From a checkpoint of a small transformer trained on Wikipedia: MLP 768 SwiGLU.
Each number is 128 + 24 x the weight over its row's rms, rounded and kept within 0 to 255. Layers, rows and columns count from 0. The size above them is the row's rms in percent of the matrix's.

# layer 9 attention output (transposed), 384x384, rms 0.117, rows 139-151,171-183,203-214,234-246, columns 336-383
size [ 91  91  95  93  87  91  93  94  87  90  87  90  91 110 109 112 111 107 117 111 109 111 112 111 105 120 107 104 102 104 108 109 108 104 108 104 109 105 100  98 104 111 107 102  98 107  97 108 103  95  93]
[[137 153 158 140 139 126 108 124  99 150 136 122 134 158 157 146  68 129 138 151 118 128 115  95 151 146 153 107  66 116 139 151 143 111 140 160 119 133 139 160 118 135 149 163 145 101 120 129]
 [106 174 110 147 153 157 141 112 136 142 181  95 118 109 139  84 100 150 151 207 144 134 170 121 132 148 151 112 145 107 124 160 139 115 109 120 109  98 157 132 124 152 134 125 144 118 121 146]
 [148 124 162  93 144 140 131 162 110 139 110 143 136 102 101 142 150 126 121 112 117 104 150 123 123 155 108 132 122 163 115 139 103 132 113 123 120 166 122 114 127 125 148 161  97  99 145 123]
 [128 132 132 118 102 119 124 137 134 134  89  98 151 174 156 158 140 106 129 159 105 136  99 121 163  99 129 117 139 188 127 120 104  86 143 172 125 124  85 172 148 123 108 127 126 143 123 104]
 [ 80 121 134  73 149 140  82 136 148  80 135 147  86 164 137 121 121 128 159 148 181 122 118  89 134 152 138 136 121 124 152 137 163 160 140 151 126 114 146 121 146 122  95 107 154 150 128 118]
 [131 132 150 163 144 129 125 125 136 162 111 139 129 114 143 130 117 153 133 142  99 134  68 161 126 135 123 128 101 163 106 149 119 112 133 121 195 116 170 100 119 117  95 125 128 175 149  81]
 [ 94 143 185 134 160  88 160  90 141 135 125 101 146 141 163  95 151 123 136 134 127 127 155 142 154 121 111 118 156  96 129 132  84 136  93 137 104 100 111 170 130 114 135 116 163 118 142 135]
 [120 149 104 128 134 122  98 139 122 105 161 168 136 116 136 177  84 144 116  82 185 115 114 138 162 115 139 129 140  92 129 114 120 103  82 145  97 103 169 111 109 137 102 158 134 111 114 103]
 [162 145 155 184 104  80 128 128 134 145 141 135 129 141 154 155 105 119 111 147 106 103 101 132 152 124 129 119  76 107 110 119 160 146  93 140 151 139 168 146 162 135 130 155 173 164 113 125]
 [117 137 128 106  94 101 150 161 133 115 114 146 114 109 101 123 113 149 111  88 125 125  67 136 123 106 115 121  91 147 125 116 147 172  90  94 137  91 142 144 110 147 137 126 157 125 118 127]
 [103  86  68 157 103 111 146 140 114 125 115 133 128 142 158 123 149 111 111 163 150 132 161 131 143 144 144 146  83 141 145 108  83 134 134  90 138 129 143 101 157 156  96 150 119 140 123 117]
 [125 111  99 130 136 114 130 155 153 101 148  98 123 114 131  95 133 154 129 132 147 137 134 129 133 101 140 118 138 129 153 149 129 147 120 134 108 198 155 137 141 111 175 110 126 119 122 188]
 [179 103 152 181 158 129 137  91  99 145 137 107 139 152 112 152 152 159 146 100  69 111 115 109 135 123 126 124  94 169 114 144 140 156 167 134 118  98 104 108 159 111 158 140 146 119 146 125]
 [154 107 109 150 116 144 138 136 152 144 125 109 100 117 112 114 169 131 126 146 133 123 153 161 136 122 117 139 171  84 130 132 119 115 119  66 126 159  97 153 137  85 122 118 147 138 165 162]
 [110  81 141 120  88 125 104 107 151 170  85 168 164 178  90 150 145 113 151 163  96 166  88 127 120 135 116 149 133 152 103  81 114  98 111 171  89  94 146 102 114 103 104 134 138 131 176 123]
 [143  84 114 150  98 124 141 137  96 120  89 147 147 177 105 111 164 142 127  92 132 126 113 175 158 114 148 138 124 136 150 148 141 142 152 168 115 130 133 127 123 118 120 107  96 115 106 165]
 [136 108 127 121 129  86 162 124 155 124 168 160 126  97 106 119 162 158 156 150 131 137 115 128 125 135 140 130 124 139 168 159 146 130 151 118 126 110 132  99 105 119 129 174 105 108 140 111]
 [105 132 129 143 140 148 146 116 102 163 107 111 137 107 128 128 153 119 140 120 141 131 151 139 121 101 158 126 101 117 146  69 151 115 101 157  74 128 115 147 170 125 129 103  87 103 165 123]
 [115 108 152 112 121  81 168 185 109  86 126 104  68 124 111 107  85  78 144  80 106 119 109  84 167 138 138 139 152  73 114  86 138 164 123 106 111 154 164 121 116 125 164 122 153  93 122 148]
 [ 84 178 133 120 135 115 116 171 141 104  98 125 121 157 120 160 124 131 121 103 143 141 148 160 147 132 129 170  96 102 104 106 134 171 126 125 154 159 135 142 103 112 151 128  88 136 114 100]
 [120 103  84 138 111 143 123 106  88 126 142 105 168 140 165 117 154 108 155 113 122 134 149 153 103 121 107 110 116 132 138  98 151 139 168 137 134 111 151  94 159 109 148 144 102  99 141 132]
 [131 128 103 112 145 139 146 163 132 164 160 136 126 105 151  91 144  80 132 124 132 140 130 119 134 107 132 115 110  97 131 123 153 153 125 105 117 124  97 114 100 123 138 137 109  94 185 115]
 [145 138  94  97 142 130 100 129 139 162 156 136  94 116 126 115 121 146 121 152 129 138 105 122 143 148 130 126 188 122 196  94 138 102 169 147 130 160 124  83 127 105 178  84 127 133 143 150]
 [105 182 100 119 196 152  97 145 175 108 130 122 152  99 130 124 158 171 163 127 161  86 145 146 110 144 112 135 110 153 104 120 143 126 145 145 155 132 140 145 109 144 141 137 140 126 143 113]
 [151 136 127 145 103  95 107 105  97 175 159 104 131 157 157 142 145 169 138 132 136 101 147 150 125 104 129  99 110 145 134 117 156 113 120 108 117  71 105 117 156 136  93 134 154 118 157 124]
 [125 106 105 109 109 106 103 165 135  76 125 146 117 179 141 106  87 112  86 147 157 145 139 155 137 147 118 130 149 148 140 104 129 131 126 145 118 103 136 106 135  97 120 129  96 132 125 117]
 [125 105 137 113 121 100 147 150 145  97 117 102 125 146 161  96 168 130 121 114 119 129 108 118 150 145 136 104 148 158 109  93 111 134 133 143 169 129 115 119 108 121 158 124 167 147 133 124]
 [123 135 110 159 177  73 148 111 160 121 169 157 112 119 154 153 126 126 137 133 134 136 106  96 138 133 143  94  95 198 150 115 148 162 102  94 143 166 130 142 142 129 123 171 153 140 140 117]
 [137 143 120 138 133 108 152 166 151 123 127 134 122 111 144 146 116 119 153 146 124 158 153 105 167 118 113 165 116 124 104  91 100 122 163 167 113 125 138 133 151 146 131  97 139 117 148 135]
 [102 134 122 177 132 152 127 112 119 109 139 138 111 110  96 119 160 129 142 113 140 119 160  94 118 135 116 139 111 117 152 153 157 139 137  93 136 165 125 119 138 167 118 127  89 111  76 147]
 [172 108 129 175 143  90 135 169 151 145 158 108 166 169 160 128 138 155 114 119  77 145 106 101 137 139 115 109 116 117 126 131 104 133 158 146 136 129 117  96 133 115 133  98 141 167 111 114]
 [124 135 167 147 129 122 108 113 129  96 105  87 119 122 112 129 141 134 119 120 164 137 141 119 124 131 152  90 128  91 131  93 139 140 134 163  57 120 119 172 104 165 145 135 130 206  89 138]
 [137 108 155 146 145 132 127 155  95 163 155 137 129 120 136 118 165 144 128 124 143 141  94 151 121 137 134 119 121 122 101 119 148 148 145 122 142 153 118 136  84 144 121 123 132 132 114 154]
 [ 91 136 143 125 156 106 114 125 150 136 123 112 127 147 150 136 208 145 126 186 154 129 162 101  85 142 158 135 158 141 151 152  99 134 163 116 109 113 121 165 137 139 114 141  82 143 121 131]
 [123 110 154 108 157 156  93 163 102 135 139 127 123 128 134 120 122 135 149 155 105 111 174 142 106  89 102 109 142 139 166 149 115 160 110 116 118 146 121 121 128 121 145 116  71  96 165 119]
 [159 110 148 130 142 162 144 108 132 138 131  98 158 119 132 152 123 110 147 128 117 141 148 139 129 118  90 157 145 145  94 132 141 109 138 132 128 149 114 144 138 130 126 160  93 149 135 103]
 [140 123 184 124 151 128  87 114 139 135 106 144  90 154  81 107 144 129 114  80 117 173 117 118 144 146 145 144 111 115 145 144 137 152 143 148 131 144 123 120 130 145 125 152 111 144 113 153]
 [126 144 150  96 106 169 119 112 113 159 121 114  80 162 102 124 135 141 134 127  84 183 125 128 136 119 112 105 126 152 138 116 115 169 105  90 129 139 145 127  84 140 120  97 139 168 102 139]
 [180  93 173 135 155 102 101 126 149  68 185 150 196 159 120 125 157 130 140 140 144 129 105 147 130 120 164 144 116 139 128 125 160 109 154 160 105 106 136 163  78 116 118 123 110 132 153 112]
 [118  98  94 120 149  83 137 135 151  93  98 138 118 111  64 161 113 127 132 134 132 125 128 146 107  97 139 185 143 142 134  78 135  86 148 140 118 116 137 123 129 163 156 115 107  99 141  88]
 [130 131 118 109 154 120 104 138 127 112 147 143 114 119 140 134 129  81 136 113 106 110 134  97 127 111 150 163 142 179 137  94 143 132 137 132 103 206 100 119 156 127 114 108 105 171 133 122]
 [ 88 133 107 144  99 126 108  89 156 129 178 114 128 145 114 104 130 156 130 110 158 122 125  95 130 143 131 141 163  99 166 151 159 121 130 126  93 177 112  88 128 113 122 139 186 195 106  94]
 [162 132 129 117 162 148 132 122 129 122 179 161  92 126 131  92 119 112  72 115 124  73 123 131 101 135 124 139 143 134 124 105 151 122  99 103 134 115 156 129 120 119 160 109 157 135 141 134]
 [115 115 114 118 129 135 156  82 124  96 196 157 113  87  79 107 133 126 160 108 107 117 118 113  85 136  92 118 159  54 116 113 142 118  82  89 132 103 119 146 138 125 161 145 126 147 126 164]
 [156 122 128 120 137 128 106 115 127 110 111 126 141 149  94 156 121 162 144 141 130 168 170 116 185  87 186 178 128 173 122 160 118 129 111 114 115 143 141 163 160 151  99 134 143 119 133 124]
 [139  84  95 133 146 168 126 135  71 117 117 124 116 117 136 118  95 143 145 143 108 132 106 130 107 153 122 108 118 145 166 138 137 107 139 162 153 103 161  76 135 149 150 145 129 137 136 116]
 [128 103 178 107 149 120  98 129 132 166 125 126 123 109 100 130 113  97 117 172 105  88 117 114 167 154  91 138  74 135  89 159  84 155 144 155 185 149  69 114 162 109 134  81 149 158  93 123]
 [119 151  96 134 149 107 111 116 170  81 128 133 129 135  99 107 146 136 123 111 126 144 138 116 120 126 136 162 145 161 100 130 105  71 126 126  62 121 129 109 112 147 113  96 108 149 150 114]
 [127 160 169 119 140 120 122 130  99 157 176 111 139 115 146 146 132 134 166 115  75 116 155 137 117 131 135  98 150 175 151 118 123 149 159 142 154 131  91 132 137 178 100 131  95  82 103  97]
 [134 164 128  96 115 112 130 138 118 136 118  97 150 126 156 142 144 111 138 142 111 187 155 101 100 135 106 129 162  80 140 132 131 131 121 118 106 146 121 145 142 100 110 146 179  93 143 135]
 [110 116 114 144 105 107 137 164  90 130 123 114 122 133 115 143 122 108 120 132 124 166 112 164 127 151  99 148  88 140  94 117 161 116 105 138 110 145 108 164 146 150 104 153 140 119 176 127]]
# layer 9 attention value, 96x384, rms 0.12, rows 43-55, columns 336-383
size [ 95  88  96  99  91  97  95  96  95  99  90  90  98]
[[ 98 108 122 177 104 123 129 141 164  71 113 151 160 109 121 151 113 118 135 106 134 151  83  99 123 114 125 139  90 160 144 126 124 139 139 133 119 126  95 126  90 154 103 150 149 144 127 137]
 [109  91 117  88 172 139 135 140 114  92 113 120  95 130 116 117  99 152 107 109 119 151 161 136 104 111 128  94 109 111 140  89 137 133  74  94 151 111 136 115 119 124 125 128  92 116 147 138]
 [121 104  95 163 180 154  95  95 150 133 105 122 107 147 126 127 115  84 147 100 134 156 116 153 144 162 126 101 137  95 174 121 143 121 121 151 144 131 149 120 103 101 143 122 159 131 101 163]
 [144 123 112 164 187 105 135 115 124 128 132 114 158 149 120 142 161 129 149 117 130 134 153 119 111 146 138 110 134  95 142 106 143 166 133 146 121 149 155 128 128 120 104 172 139 153 139 162]
 [155 151 131 115 145 131 111 124 173 152 123 147 130 140 131 118 119 127 128 121  89  87  80 131 122 178 106 122 113 142 121 139 162 153 119 128 120 159 128 105 154 180 137 125 145 142 103 149]
 [138 185 141 130 102 137 108 123 153 133 132 108 139 111  99 186 142 131 165 125 129 130 142 137  60 101 145 120 110 130 132 158 140 143 144 141 131 122 126 108 162 146 144  83 138 128 164 138]
 [150  93 145 133 142 156 149 107  90 170  99 102 118 151 115 149 147 115 130 129 100 139  78 134 124 147  97  77 113 144  85 123 117 122 140 167 106 113 166 108 149 127 156 160 147 139 140 130]
 [128 155 166 162 148 136 185 114 132 120 156 124 140 142 109 122 132 139 129 168 105 125 155  91 102 127  90 160 114 106  85 130 154 148  99 105 155 138 126 159  72 105 144 117 146 139 120 124]
 [152 113 128 110 145 152 109 183 156 117 149 104 146 137 133 114 148 112 119 129 141 132 129 158 132 155 173 158 130 141 133 152 158 106 133 132 138 146 167 106  78 129 108 114 124 120 114 168]
 [105 140 193 134 115 187 149  88 101 140 128 110 105 100 122  75  94 140 154 133 139 125 134 105 149 120 122 181 110 144 102 137 108 112 205 123 143 154 147 125  75 192  95 158 105  84 184 106]
 [115 119 155 134 180 110 150 121 108 157 150  89 105 120 106 126 144 122 142 124  74 140 112 120 118 101 124  98  90 141  83 106 156 133  79 145 127 129 135 109 120 166 140 122 122 133 118 118]
 [118  80 159 120 164  83 115 137 158 159 132 120 152 131  94 101 117 142 104 100 105 125 104 134 153 144 150 139 115 103  64 146 130 139  91 154 166 108 127 152 180 151 152 127 133 121 104 132]
 [138 133 163 147 124 124 128 152 112 137 127 185 143 103 134  94 151 117 128 127 119 164 173  95 127 122 103 146 135 111  89 115 141 137 153  87 108 180 128 188 121 110 100  98 144 125 119 162]]